config.yaml
num_hidden_layers: 9
hidden_size: 256
num_attention_heads: 4
num_key_value_heads: 4
head_dim: 64
intermediate_size: 1344
vocab_size: 6559
hidden_act: "swiglu"
norm: "rmsnorm"
norm_place: "pre"
norm_eps: 1e-05
positions: "rope"
rope_theta: 6000.0
rope_fraction: 1.0
qk_norm: false
attn_scale: 0.125
bias: "none"
tie_word_embeddings: false
parallel_block: false
extras: ["capped logits"]
init: "uniform"
init_std_qkv: 0.0448
init_std_o: 0.0
init_std_up: 0.0448
init_std_down: 0.0
optimizer: "adamw"
learning_rate: 0.00213
beta1: 0.95
beta2: 0.95
weight_decay: 0.15
lr_head: 0.0102
max_grad_norm: 1.0
warmup_steps: 510
schedule: "wsd"
decay_fraction: 0.893
decay_shape: "sqrt"
final_lr_fraction: 0.1
batch_tokens: 65536
max_seq_len: 256
doc_mask: false
train_tokens: 374600000
max_steps: 5716
dataset: "wikipedia_en"
Each number is 128 + 24 x the weight over its row's rms, rounded and kept within 0 to 255. Layers, rows and columns count from 0. The size above them is the row's rms in percent of the matrix's.

# layer 2 MLP up, 1344x256, rms 0.0691, rows 0-104, columns 192-255
size [111  96 105  96 100  96 104  91  98  94  98  91 107  95 102  98  98  97 101  96  99  92 109  97  97 101  99 100  98  96  96 101 106  90 105 100 103 100 105  98  98  97 106  97  95  98 101  99 104  98  99 103  95  95  98 100 103 103 100 105 103 101 105  98 102 105  97  99  99  97 104  99 101  95 102  94 101  97 103  99  98 104 103  96  98  98 100  95  97  98 104  99 106 101  94  98  99 104  92 106 100 103  97 101 102]
[[110 131  89 115 107 123 137 108 137 113 133 107 165 164 109 156 145 115 144 105 111  69  80 132 170 121 156 125 152  95 133  99 146  83 147 118 145 165 108 119 121 167 150 124 117 132 118 116 143 146 114  74 102 153 123 122 100 116 178 109 135  96 115 134]
 [108 169 128 150  90 123 126  81 130 126 121 115 164 128  87 159 107  93  97 138 172  94 143 110 121 153 139 125 126  80  93 129  95 118 139 136 101 123 138 167 123 112 149 121 130 121 123  96  93 102 141  76 103 120 103 150 160 144  90 129 112 162 108 120]
 [ 74 104 118 131 149 130 136 113 117 105 129 105 125 172  66 152 120  88 121 132 127  94 105  71 113  75 136 112 128 146 111 116 148 149 126 135 134 152 177 142 163 123 105 139 139 108 147 114 136 105 103 118 137 117  98 104 140 150 152 118 137 132 107 176]
 [131 135  83 123 146 117 109  98 135 170 116 154 156 100 144  92 100 119 132 123 108 119  95 107 123 120 127 134  58 163  93 130  88 102 135 115 120 144 148 108 136 138 118 121 148  73 131  85 127 113 118 126 137 137 124  91 129 123  98 141 140 102 148 151]
 [131 156 164 130 128 147 172 129 141  94 108 136 148 102 110 111 107 104 124 123 111 141 109 156 134 109 108  90 109 121 113 116 122 112  74 171 114 146 168 136 145 179 150 153 144 107 142 134 142 178 140 122 140 148 165 106 100 136 123  77 151  81 156 150]
 [144 124 128 134 154  92  85 108 149  93 148 116 130 113 154 123 132 150 187 162 100 112 131 129 116 114 181 127 105 151 108 125 104 130 152 138 149 151 146 144 121 144 111 157 104 158  93 144 104 143 161  99 142 151 144 140  77 160 132 117  82  83 119 102]
 [118  93 128 155 132 134 179 128 128 102 143 150 124 143 135  99  78 116 140 122 134 120 153  76 141 127 139 135 114 144 116 177 106 131 140 102 113 121 125  82 142 145 121 131 128 120 123  89 150 151 145 141 110 121  96 137 144 145 152 105 149 138 141 100]
 [151 170  94 163 138  67 113 125 128  97 135 132 186 140 155 113 135 158 119 117 107 172 107 110  99 141 130 125 145  78 130 140 145 119 114 110 101 142 152 139  98 112 145 101  97  93 137 125 115 172 130 145 134 167 116 127 122 124 116 141 104 128 107 110]
 [119 141 148 130 144 165 124 142 138 166 136  87 136 119 142 153 105 190 170 131 135 126 104 181 156 118 106  81 134 135 144 194 123 142 153 124  95 144 127 141 119 142 137 159 189 113 109 159 162 165 138 102 110 109 138 144 141  92 107 138 121 151 113 150]
 [156 136 150 114  95 101 107 179  95  83 145 121 118 145 107 124 124 153 128 127 139  96 116 148 134 100 166 131 140 155 157 115 126  95 165 146 160 146 114 131  97 103 151 128 144  98 130 144 143 142 112 156  80 147 124  99 137  97 135 175 160 106 142  99]
 [153  95 136 155 104 129 149 134  90 157 147 130 158 102  81 170 174 115  84  94 151 133 134 115 128 135 131 144  87 139 108 167 121 111 107 155  99 180  67 158 139 136 107 152 132 121 104 108  96 130 102 153 159 150 135 139 148 102 138 107 143 114 144 132]
 [125 139  99 139 142 137 145 168 155 102 131 139 133 203 135 138  95 113  91 107 120 126 117 154 105 149 129 175 163 149 165 111 137 153 137 117 104  86 158 122 127 158  83  97 139 112 124 115 146 126 108 129 134 123 125 125  98 105 127 120 174 158 135 134]
 [159 161 124  98 116 122 107 165 119 140 110 134 146  94 128 129 152 119  71 127 138 121 141 118 101 175 154 136 148 114 174 127  87  66  98  59 101 154 144 207 136 144  92 110 151 107 135 133 109  86 139 122 131 172 153 173 136 135 156 158 125 107 113 121]
 [138 174 133  71 129 115  98 127 145 130 126 145 173 129 136  80 109 140 172 115 113 118  98 115 171  96 137 119 154 133 130 117  99 168 155 106 137 127 125 114 121 120 128  74 102 120 178 118 127 159 167 120  99 172 141 115 137 113 135 103  85 148 176 130]
 [137 126 151  84 144 165  76 167 127 104 145 109  92 111 111 132 124 134 122 117 156 128 156 110 148 148 101 109 143  97  88 157 162 142 155 131  78 164 110 150 151 154 112 155  96 118 129 135 110 132 135 128 125 147 138 109 146 162 131 117 130 102  91 118]
 [113 127 103 137 132 120 135 136 132 114 131 129 166 122 112 147 119 112 169 118 116 127  99 129 136 163 141 178 128 148  54 161 156 115 109 135 113 149 140 177 130 153 121 153 139 139 118 153 106 120 150 114 131 151 179  82 123 141  89 126 125 107 114 115]
 [131 151  93 124 141 144 144 145 151 115 102 120 142 155 153  89 110 121 123 165 132 147 138 110 154 102 150 102 149 140 142 144 149 136 114 119 142 131 149  93 105 137  85 127 138 146 139  93 163 143  95 177  89  87 107 181 167 107 150 152 112 187 163 121]
 [124 120 124 109  92 123 109 120 123 149 152 151 144 136 105 161 136 112 118 162 180 153  94 118  98 147 171 127  99 114 120 146 102 163 186 108 127 164 104 117 158 120 138 160 127 130 141 156 133 143 160 144 149 143 138 118 139 106 116 139 103  75 175 173]
 [103 134 160 145 153 133 122 120 176 100 143 112 119 125 158 119 176 162 141 158 106 137 146 134 140 141  81 155 190 141 141 133 109 149 121 151  82 127 119 136 116 109 152 112 146 151 113 142 140 138 117 119  85 138 125 131 138 129 134 142 125 130 144 153]
 [159 137 135 119 162 139 128 148 141 152 134 113 150 137 124 150  96 138 127  96 138 121 155 120  94 124 101 136 107 158 133  83 152 128 171  93 101 167 108 117 155 139  90 125 189 151 139 153 138 115 135 127 110 138 151 149 143 105 144  99 129  95 117 166]
 [142 137 148 113 134 142 108 122 143 131 106 153 166 114 159 174 139 165 114 143 134 160 144 155 137 144 122 127 124 145 134 149 126  91 179  96 137 119  93 136 143 148  95 167 122 142 106 137 163 141 106 131 124 123 168 161 152 128 130 133 108 180 117  98]
 [126 118 164  98 152 162 122 135 139 130 164 162 102 110 128 123  92 122 142 103 144 127 176 151  71 138  94 142  96 127 133 148 134 142 156 151  94 100 101 162 107 119 112 135 117 136 145 157 115 130 133 120 150 104 107 106 126 137 129 157 153 123 137  81]
 [136 147 155 112 127 115 147 117 170 140 155 156 132 128  83 110 179 149 112 120 166 101 160 156 132 132 161 150 103 177 113 137 120 138 158 162 189 164 111 123 129 120 126 164 113 108 119 159 122 162 113 129 107 128 127 137 149 129 160 122 113 138 124 137]
 [133 120 114 146 131 111 142 128 171 121 156 128 103 106 153 123 134 113 151 156  86 115 109 152 160 111 131 140  80 149 124 193 120 109 122  97 144 113 115 125 135 143 121 134 146 148 123 193 163 103  91 165 162 114  84 127 120 200  88 136 135 112 137 135]
 [140 142 119 173 166 143 130 135  96 107 133 124 107 100 124 162 173 156 135 140 144 132 134 143 122 167 111 105 165 134 124 154 120 158 143 140 127 111  89 109 111  94 134  88 133 150 130 128 139 134 152 166 122 153 161  59 142  96 142 147 127 109 122 105]
 [156 118 159 123 107 102 128 133 108 126  99 113 147 129  70 151 143 121 130  69 115 146 138 124 108 148 117 102  99 143 124 130 126 123 159 133 114 137  80 123 111 101 139 115  98 118 146 151 127 132 140 147 102 112 130  89 165 146 126 101 158 135 114 109]
 [127 178  90 143  99 131 158 155 132 112 110 109 109 117 139 122 102 170 134 113 164  79 133 113 128 144 146 126 117 125 159 113 146 135 124 130 145 166 142 138 145 147  91 143 152 113 133 122 155 121  93 120 131 119 116 124  77 128 159 141 126 161  71 119]
 [124 123 143 136 157 150 107 158 129  69 124 151 111 128 114 121 158 114 144 124 147 145 123 118 146 123 131 131 132 139 121 165 153 157 133 157 127 106 104  93  90 132 121 131  99 135 105 153 153 107 116  92 132 135  95  94 158 117 136 141 123 128  95 124]
 [161 108 113 114 165 153 143 128 105 114 125 114 134 129 143 140 153 104 112  98 143 108 136 126  68 147  96 106 105 145 117 170 149 106 129 100  98 127 141 140 129 147 166 120 148 135 118  80 149 152 126 111 123 138 137 123 135  76  93 131  76 100 119 137]
 [149  92 186 103 123 185 135 112 113 125 130 126 120 124 118  90 145 159 154 140 108 123 113 128 117  97 150 106 140 142 107 119 156 137 107 136 139 122 165 133 109 122 170 107 121  95 137 125 111 159 104 153 105 159 126 116 142 112 135  89 136 148 140 103]
 [139  83 148 132 159 135 108 150 155 133  96 147  83 106 131  97  82 128 157 108 126 146  99 143  98 149 132 135  94 114 144 138 144 114 128 157  79 125 130 180  89 120 116 100 153 127 157 110 123 136 163 158 115 147  84  85 179 125 139  89 115 123 142 146]
 [118 148 121 136 133 134 111 118 124 118 126 118 151  98 149 139 149 122 128 143 125 132 113  85 149 150  99 127 115  71 105 165 153  98  81 150 124 163 107 123 161  90 141 121  89 147 151 109 107 112  87 123 197 158 116 173 118 124 134 149  63 162 175 121]
 [138 132 158 136  87  75 117  79 129 108 137 128 112 142 125 120 123 110 118 145 139  85 134 157 108 157 160 105 101 119 153 116  96 140 154  84 119 126 106 138 122 105  97 112 112 118  87 141 114 122  58 145 117  91 125 131 113 126  95 135 129 143  77 125]
 [153 144 128 152 134 142 204 133 186 101 143 161 130 110  99 147 114 131 140 143  98 141 100 119 108 131 123 139 156 162 117 130  92 127  89 139  94 118 127 121 158 147 116 121 134 113 116 107 131  88 150 136 144 121 166 119 125 153 130 117 117 148  93 154]
 [164  89 142 139 148 151 122 131 137 103 160 115 115 133 136 140  97 147 157  91 170 159 164 153 120 100 158  88 138 142 156  72 103  96 127 115 153  98 147 130 167  92 167 108 165 161 105 129 134 102 133 137 112 170 169 156 120 122 113 137 127 120 133 101]
 [110 120 126 123  84 160 159  95 159 140 135 113  81 131 155 123  99  87 148 120 142 135 127 120 146 136 110 130 118 123 158 121 153  92 156 137 114 151  77 109 174 131 114  96 113 123 143 103 100 105 133 142  76 128 120 175 153 135 149  93 110 172 128 102]
 [148 129  97 152 154 112 135 125 119 119 130 131 109 127 137 160 128 153  81 124 113 111 122 145 114 125  70 126 124 107  70 158  96  90 132 155  95 170 126 126 106 104 124 118 159 158 127 186 142 120 126 145 119 139 151 117 148 134 106  90 129  87 159 117]
 [120  91  79 133 115 134  80 111 119 156 147 190 118 144 137 117 132 147 156 106 153 142  79 117 109 127 117 147 104 138 168 110  77 143  82 139 143 150 148 158 130 134 128 120 145 115 156 107 123 117 136 125 176 138 151 137 118  46  97 124 131 113 104 118]
 [ 82 165 168 132 122 102 153 156 148 107 172 144 120 100 132 150  66 172  91 131 134 109 158 131 119 141 150 127 103 121 161  83 147 131 145 119 144 180  90 152 128 140  83 104  88  84 132 125  83 176 122 141 122 158 150 134 137 164 125  99 110 181 108 112]
 [123 133 135 155 151 114 116 132  95 103 128 138 143 100 131 113 131 117 132 129 144 131 152 116 104 166 155 119 141  95 132  93  98 107 158 113 126 167 108 156 180 115 163 113 162 137 117 117 112 143 161 140  83 140 136 171 152 177 130 132 114 102 103 152]
 [124 150 113 152 140 143 109 147 169 164 125 133  94 176 155 110  94 130 158 116 156  99  89 113 125 137 144 160 141 131 102 110 130 113 117  94 108 126 140 127 162 110  97 126 105 122 152 112 168 134 131 116 133 129 143 146  90 153 142 132 169 128 179 149]
 [181 145 114 122 141 157 134 124 129 116 132 115 137 149  94 150 106 177 152 142 108 175 115 120 135  76 113 108 138 149 153 143 109 143 157 107 129 163 128 114 159 162 118  71 164 139 123 151 142 122 138  90 159 106 123 152 101  99  64 143  84 135 156  97]
 [118 131 151 134  96 149 158 122 141 171 108 146 123 129  88 131 140 112 116 106 175 118 100  89 116 143 128 125 113 128 201 122 166 124 125  94 142 134 122 160 143  82  96 128 111 129 140 129 123 140  93 109 105 116 101  85 145 143 132 123 138 132 107 103]
 [149 122 144 171 124  86 139 145 175 149 137 143 175  94 152  98 115 120 158 107 129 145 155 140 115 151  85 113 114 138 153 137 124 147 110 142 108 137 159 110 140  98 114 186 100 146 148 118 139  90 121 106 160 121 116 119 167  91 146 179 147  81 129 118]
 [154 153 102 135 141 141 150 145 146  94  95 114 112 174 151 126 153 117 138 119 103  62 136 155 115  88 115 158 145 152 106  89 139 104 172  93  70 141 116 165 123 125 123 129 119  93 121 132 138  97 103  92 131 113 145  85 102 130 146 107  98 133 131 162]
 [117 146 137  68 154 161 107 122 148 143  93 114 165 122 117 142  94 133 146 112 170 130 153 129 111 124 155 149 110 122 115 122 123 117 190 147 107 161 125 156 107 110 117 154 128 135 135 164  82 128 184 128 141 162 151 151 139 168 148 128  95 157 134 160]
 [137  95  89 139 149 160 131 110 112 117 145 115 136 149 126 133 172 142 139  75 164 145 138 126 100 112 127 110 163 129 102 123  87 164 144 156 114 129 167 104 112 136 116 122 119  82 105 146 151 156 135 106 158 119 152  97  89 148 101 161 116 123 177 117]
 [137  88 125 157 132  73 127 148 145 115 114 130 140 141 126 134 129 116 105 191 108 158 118 161 115 119 122 117 137 125 178 119 100 149 118 121 148 109 102 131 100 137  87 112 107 174 114 171 106 119 145  83  75 162 138 146 111 189 145 108 158 128 110  76]
 [152 122 143 127 112 111  74 141 127 144 105 149 102 110  63 117 107 142 106 120  89 112 126 119  99 152  94 154 104 113 146 133 148 121 137 142 159 106 133 151 125 153 162 105 126 142 133  96 140 140  94 105 154 160 109 159 141 131 159  99 123 133  87  89]
 [108 138 162 142 152  92 153 147 125 143 190 114 166 115  93 132 166 173 123  92  86 132  85 139  71 169 151 142 125  99 126 115 104 113 139 128 130 137 144 134 141 132 123 141 126 127 124 156 153  91 130 101 125 123 107 113 130 139 150 158 108 134 125 140]
 [128 175 127 132  97 114 133 159 139 130 164 138 130  97 173 174 107 133 167 137 118 135 142 145 146 115 127 170 161 108 145 127 144 116 123 117 129 146 127  97 112 114 157 109 129 122 151 109 117 142 146 130  83 125 155  87 195 112 113 121 178 137  96 115]
 [165 130 145 114 129 171 133 171 158 151 143 147 113  92 124  85 107 111 143 130 128 120 102 105 141 103 109 195 100 131 103 115 151 125 139 146 113 133 126 143 128 100 127 124 116 138 138 144  96 150 162 162 144 150 126 111 165 143 121  96 145 105 152 120]
 [130 109 150 150 170 137 131 153 164 143 130 142  98 117  98 173  96 128 127  88 153 146 105 119 148 128 109 137 121 174 123 122 153 107 129 108 142 165  76 118 134 120 137 160 136 192 132 133  87  95 100 147 178 110  99 134 130 134 115 119 194 126 116  95]
 [133 129 132 114 157 138 143 124 206 125 103 163 156 131 141 104 121 125 130 135 141 100 125 145  92 146 166 139 116  93 160 139 109 118  91 158 123 171 143  94 137 174 138 159  88 156 134 110 135 137 132 145 153 119 112 145  86 114 114 139 122 101  94 114]
 [159 128 162 127  95 123 125 130 111 151 114 113 114 106 160 149 156 141 124 149  96  98 121 158 135 117 161 132 127 122 137 124 115 133 133 169 133 158 127 122 128 136 133 152 141 147  98 159 149 115 145  93  95 160 138 105 180 112 133  84 149 113  98 131]
 [125  62  93 151 129 122 146 119  68 160 167 145 205 108 185 145 157 131 150 100 144 121 117 105  86 159 104 124 155  88 151  99 150 119 116  87 125  92 130 181 130 135 105 146  88 178 116  96 152 111 111  97 131 134 158 112 108  92 148 160 130 118 103  91]
 [128 110 153  91 158 118 128 125 162 143 124 114 147 133  90 140 137 138 149 116 121 122 112  92  95 159 137 157 114 126 158 154 118 124 143 119 131 157 157 118 119 141 111 174 202 151 180 128  99 125 102 139 118 151  97 100 140 105 100 142 102 127 160 170]
 [108 133 116 164 108 149 132 130 161 166 139 111  83 111 102 112 120 145 124 124 117  94 119 119 117  94 124 117 127 142 187 125 132 161  98 134 159 120 139 105 126 143 117 112 107  94 151  87 135  92 121 163  99 121 106 100 139 125 181  85 161 133 134  75]
 [135 147 129 119 104 110 108 130 145 111 144 118  86 135 117 147 134 124 131 100 120 132 174 154 100 115  89 146  82 123 167 167 160 107 129 135  91 153 129 124 125 126 107 122 125 151 126 153 117 107 146 154 131 139 152 113 115 127 125 133  75 179  64 137]
 [122 157 157  93 105 105 128  98  75 135 136 180  93 111 140 133 112 156 114 124 189 142 123 112 137 117 161 137 112 165 154 142 115 102 100 132 117 108 103  94 139 118  87 146 155 121 161 101 154 106 142 154 126 127  83 172 100 120 130 128 114 147 133 160]
 [127 142  92 151 187  97 146 129 125  99 121 138 124 144 118 166 148 160 161 111 125 120 160 154 137 134 107 105 165 141 134  94 112 128 144 149 149 128 146 109 130 161  75 153 113 132 131 154 155 116 116 161  95 117  95 156 133 102 146 118 129 134  93  95]
 [143 127 148 148  97  96 111 138 138 138 115 143 128 161 123  96 136 133 129 122 133 143  92  96 147  88  71 143 162 144 101 130 132 116  79 132 149 137 152  96 123 120 171  93 117 172 154 120 188 120 109 130 104 123 143 114 169 150 124 139 123 162 197 106]
 [137 113 165 130 125 143 143 136 136 152 130 123 142 141 159 121 149 118 112  96 143 149 139 120 141 139 122 133 121 102 136 141 141 101 117 130 160 191 138 136 119 138 113 111 129 138  87 134 136 106 143 145  96 129  58 140 109 116 143 127 123 141 141 116]
 [102 161 113  97 101 158 111  96 115 147 177 133 112 111 116 130 130  89 125 113 100 136 107 133 125 151 132  78 135 128 156  77 131 142  79 110 172 133 115 124 164 102 155 113  97 160 149 145 130 154 128  81 140 121  98 118 104 149 109 119 122 175 143 139]
 [124 112 168 136  97 120 173 133  77 151 172 139 106 142  64 136 108 173 153 112 165  78 113 137  94 141 111 142 120 149 133 109  95 146 154 115 122 163 150 141 144  98 121 112 143 123 119 123 106 170 125 142 142 104 149 113 116 138 128 116  81 146  71 158]
 [125 149 103 134 129 104 143 136 166  82 166 167 143 154 132 183 125 166  80 133 132 126 155 144 122 176 150 116 169 148  90 120 145 111 112  94 160 156 112 138  96  89 135 142 129 107 130 143 100  66 122 125 117 121 157  98 115 102 110 128  63 140  98  98]
 [108 133 106 131 122  68  66 176 147 182 107 161 134 114 124 125 107 156 125 165 139 125 110 141 110 126 122 139 132 127 145 132 128 138 140 115 136 116 106 166 126 125 164 134 111 108 159 111 123 120  78 176 128 165 153  89 113 165 141 125 126 149 131 161]
 [ 79 146 123 119 183 116 133 110 114 132 150 151 130 159 150 119  99 167 136 145 142 120 122 144 117 165 127 126 124 156 139 123 120 152 106 121  79 102  89  79 144 114 138 130 129 103 166 128 162 139 100  95 125 146 140 133 139 122 147 143 119 149 117  80]
 [149 132 105 129 127 134 125 124 191 146  96 166 131 118 135 100 120 152 109  85 104 157 158 143  92 146 124 149 142 172 127 147 115 103 136 109 116 114 124 173 132 144 105 184 183 104 136 154 138 123 138 113  74 108 129 156 160  86 147 130 115 150 143  93]
 [113 129  76 202 121 151 126 135 157 113 123 166 158 142 135  38 149  99 139  91 157 133 137 116 142 141  92 137 102 117 153 145 100 116 122 122 164 133 133 138 116  78 131 101  71 143 117 130 119  81 161 125 115  96 134 139 148 129 128 116 155  91 107 171]
 [ 98 119 148 107  83 142 132 158 120 130 112 132  93 120 123 141 162 101 146 120 114 133 122 105 145 122 102 128 154 131 124  91 126 131 121 155 144 124 152 126 114 135 138 124 106 148 136 137 171 115 132 126 128 120  96 115 110 106 110 120 118 163 117  99]
 [129 147 146 105 137 154  99 117 128  98 123 144 124 110 136 122 130  96 137 158 181  83 131 161 134 141 136 144 117  77 111 125 100  75 131 182  86 112 156 104 148 150 139 138 122 138  96 124 129 129 139  90 155 177 123 129 119 128 124 125 106 134 144 116]
 [113 127 131 128 167  62 134 104 112 182 112 131 115 187 137 145 113 152 152  84 110  98 109  93  99 116 121  96 102 125  94 121 103 136 146 102 141 136  91 108 134 158  80 167 154 115 122 108 127 153 107 130 124 121 177 115 117 117 151 126 123 107 130 137]
 [148 108 131 110 134 153 108 106 118 105 111 134 122 129  97 120  81 127  87 110 155  97 179 183 117 120 152 171 130 134 141 129 112 144 119  94 125 121 100 116  92 162 129 114 135 121 155 130 142 131 108 116 164  91 120 128 149 112 123 136 116 170 130  82]
 [130 153 117 153 132 107 152 125 132 126 140 120 119 115 162 120 137 167 128 126 150 130 131 117 137 105 145 161 147 153 152 137 147 133 123 130 104 150 110 121 140 160  99 143 100  93  91 124 116  95 122 172 126 132 121 147 150 125 154 146 143 126 139 170]
 [130 101 155 131  82 134 163 137 115 163  89 137 160 100 149 157 146 132 148 108 142 118 133 180 122 146  94 128 134 163 166 126 114 117 151 149 146 150 136 105 128 141 139 162  90 128 160  96 128 158 165 132 148  85 130 127 113 114 132 116 157 142 128 119]
 [136 127 107 136 115 122 132 110 132 111 106 125 162 145 138 120 114 113 110 141 176 134 159 135  90 119 134  89 124 114 111 146 145 138 162 109 113 127  98 145 130 111 151 105  94 111 105 134 125 184 109 125 157 146  87 114 153 160 123 147 163 118 184 145]
 [116 118 129 115 164  94 137 114 133 116  78  95 159 129 149  72 180  93  98  90 112  96 116  94 146 105 159 125 154  96 151 128 134 145 126 137 162 101 139 114 141  81 154 137 109 165 115  95 131 124 131 120 130  96  94 147 118 106  98 168 120  91 138 161]
 [138 102 158 139 164 129 103 104 120 107 172  98 104 132 112 125 118  91 141 117  98 134 142 153 120 135 151 129 147 141  97 169 104 142 114 100 146 128 120 130 141 156 129 137 126 139  87 144 101 162 150 142 117 138 112 143 128 149  83  87 161 121 145  82]
 [180 135 127 121 168 150 107 159 131 147 167 167 117 127 157 153 118 145 161 111 112 101 119 126  99 147 161 162 134 137 150 133 139 117 109  95 119 119 101 105 136  91 142  79 149 113 155 185  98  92 117  96 141 124 155 115 119 129 148 106 133 124 100 145]
 [121  91  98 143 172 105 143 105 100  75 124 122 128 101 160 123 135  98  90 135 125 145 144 150 118 155 141 114 161 134 132 161 153 171 133 126 157 113 134  84 142 111 129 138 133 115 127 165 162 156 152 136 134 122 140  90 171  98 158 143 128 136 107 149]
 [109 140 141 101 124 198 109 114 149 130 120 111 111  92 113 162 115 137 132 111 102  84 164 134 133  63 152 101 100 117 140 171 165 120 131 153 132 109 126 136  68 150 158 124  99 117 124 131 131 141 124 124 163 138 100 163 155 107 113 132 143 153 155 151]
 [ 94 132 139 101 118 143 150 107  76 151 129 144 137 135 131 138 133  89  88 126 142 145  99 141 112 133  85 114  98 101 143  88 126  92 123  95  80  83 122 159 142 110 105 133 102 140  94 132 110 138 134 143 120 146 121 116 154  69 136 137 146 121  96 139]
 [128  97 116 138 141 130 199 114 114 139  93 120 183 134 114 128 126 101 122  99 124 112  89 136  73 145 140 147 105 152  98 132 150 149 156 110  98 160 137 163  68 138 101  62 169 130  91 127 169 138 117 113 103 100 115 157 151 125  89 113 121 121  97 101]
 [119 106 135 106 147 141 114 151 122 118  75 113 110  97 125 160  76 125 161 149 122 141 121 129 130 109 142  84 123 180 141  90 159  87 134 145 130 128 130  81  99 162 129 101 127  98  88  83 121 154 158 132 115 125 114 142 161 121 157 131 178  81  99  90]
 [ 98 113 108  91 135 120 135 151 169 118 133 129 143 105 124 135 152 127 150 133 149 168  98 153 121 141 177 156 159 151 162 162 115 103 105 132 158 151 125 141 174 120 120 130 138  87 117 143 157 144 120 161 131 143 121 108 106 132 125 111 128 103  84 127]
 [119  99 119 138 118 151 147 137 111 108 173 111 128 157 104 123 141 111 120  88 151 120 128 121  76 148 152 137 121 142  85 122 114 119 126 157 109 143 140 126 141 157 128 152 171 144 120 105  94 133 149 103 171 159 160 110 156 114 101 156 145 126 121 145]
 [130  91 164 128 118 100 147 146 106 135 156 112 144 146 131 149 150 141 144 151 141 122 125 127 125 125 175 109 145 144 112 136 174 173 160 129 169 137 118  80 123 129 123 117 105 120 135 117 136  93  70 139 142  65 143 167 142 109 159 114 127 133 123 107]
 [114 175 133 143 115 121 162 159 150 166 161 106 158 132 122 164 155 195 122 116 112 119 129 119 136 140  89 119 124 136 116 122 145 115 119 129 104 125 115  80 127 137 176 111 104 127 107 153  96 102 152 136 117 133 128 143 145 128 141 142 120 128 210 136]
 [144 136 133 151 103 134 145 137 136 116 148 187 144 154 109  61 147 102 110  92 138 100 131 115 151 175 115 161 162 140 132 138 161 121 140  96 127 120 100 146 133 146 132 110 140 143 154 107 128 110 146 127 136 143 142 155 150 128 150 106 111 129 145 115]
 [132 147 143 168 124  74  82 139 141 156 120  99 162 115 100 110  99 151  78 172  78 126 151 134 147 149 135 124 142 107 120 135 111 175 148 161 140 136 136 114 119 120 184 131 110 124 152  96 145  97 171  92 103 120 127  98 153 137 183 110 118 129 118  97]
 [155 124 182 115  75 141  85 148 134 150 138 126 116 128 135 126 122  92 112 108 161 153  98 113 168 100 158 156 120 115  96 166 130 113 110 142 115 110 178 149 155 133 155 138  91 154 114  97 148 131 111 175 107 174 114 133 122 163 136 148 173 139 143 134]
 [148 133  91 135  96 142 125 154 132 159 172 110 131 117 129 177 134 133 103 169 133 153 157 127  87 138 109 151 119 173 147  82 112 105 131  89  94 168 123 168 114 150 164 140 159 111 156 121 151 127 120  73 125 126 120 120 164 112  81 103 112 151 136 144]
 [120 140 124 117 135 170 131 126 139 126 159 104  95 101 144 101 129 105 144  88 114 130 153  85 130 122 129 124 112 103 143 119 130 132 123 123 105 111 110 153 141  99 138 111 125 160 168 122 137 113 128  91 111 130 141 110 131 149  97  99 169  96 122 150]
 [148 111 133 124  79 148 101 118  97 126 102 123 134 136 109 124 147 120 125 138 100 158 133 117 132 106 104 100 139 121 142 145 168 123 170 120 125 136 101  85 106 124 125 140 152 138 149 135 122 117  90 166 146 157 151 170 128 112 134 140 137 113  97 121]
 [ 91 136 136 113 144 127 126 148 114 137  96 118 145 123 108  95 108  96 119 160  92 103 177 195 141 123 162 130 100 137 160  97 118 130 140 122 152  91 139  97  99 178  64 120 153 139 112 124 180 159  97 157 125 196 108  97 110  95 133 157 155 130 123 143]
 [119 104 117 116 114  96 109  98 131 128 146 128 104 108 102 126 178 151 144 166 122 112 119 126 115 124 130 103 133 111 112 103 132 104 123  79  98 119 110 143 118 157 154 128 108 150  96 129 148 113 116 135 151 124 146  67 101 114 124  96 101 155 121 157]
 [156 157 166 160 127 130 152 121 146 147 146 122 111 149 169 137 133 145 121 127 106 124 128 108  96 131 118 134 152 134  95  97 128  75 113 134 109 156 145 115  93 151 153 157 144 133 137 132 108  98 150 171  99 109 143 162 157 170 118 133 164 147 153 146]
 [ 82 127 128 112 128 138 117 119 155 145  92 126 134 122 103 117 155 122 119 108  97  80 115 127 140 113 161 196 126 130 104  90 116 132 104 119 153 122 157 147 112 127 148  99 163 140 119  99 126 147  97 122 134 129 122 120  52 107 124 157  83 109 135 116]
 [100 102 149 152 132  90 183 126 148 115 151  83  89  91 131 134 128 114 114  99 143 143 146 113 141 128 113  99  79  89 156 118 143 159 156 121  96  87 135 125 156 129 124 121  92 124 141 154 123 135 113 120 119 126 131 108 122  94 142 129 185 131 101 154]
 [129 101 135 123 152 112 116 145 147 149 150 126 110 132 117 142 111 167 136 139 136  98  86 162  81 142 130 152 123 161 150 105 142 113 140  95  95 144 107 101 106 106 164 104 156 131 154 183  90 109 136 151 198 117 123 135 107 105 150 106 109 145 117 112]
 [ 74 151 143  97  83 126 112 132 111 124 114  87  91 119 112 149  91 128 127 117 114 108 162 148 128 164 119 127 125  92  72 107  99 122 165 114  75 143  80 120 107 132 133 150  85 124 159  94 129 156 136  99 146 123 123  67 121 147  84 101 105 113 121 134]
 [121 125 139 144 166 134  81 105 107 127 154 144 148 119 124 130 122 132 145  94 178 112 139 155 151 114 159 159 135 153 114 152 134 164 138 136 152 119 141 149 104 120 177 138  95 130 154 139 128 120 142  95  96 161  71 154 111 127 130 160 118 124 122 132]
 [130 163  74 143  97 131 148 126 138 152 112 153 161 144 126 164 143 131 116 165 127 120 143 122 128 102 149  85 178 104 130 170 140  95 116 150 161 108 138 142 105 140 142 105 124  68  95 123 130 127 107 166 135 153 113 144 115  67 158 135 122 152 105 144]
 [ 98 121  86 110 158 100 190 175 130 114 149 102 118 136 113 116  67 133 141 105 120 119 134 163 126 113 102 125 156 127 146 127 159 109 159 157 160 120 129 134 113 138 129 105 104 148 126 159 115 141 158  98 134 128 124 108 114 101 157 158 143 122 138 132]]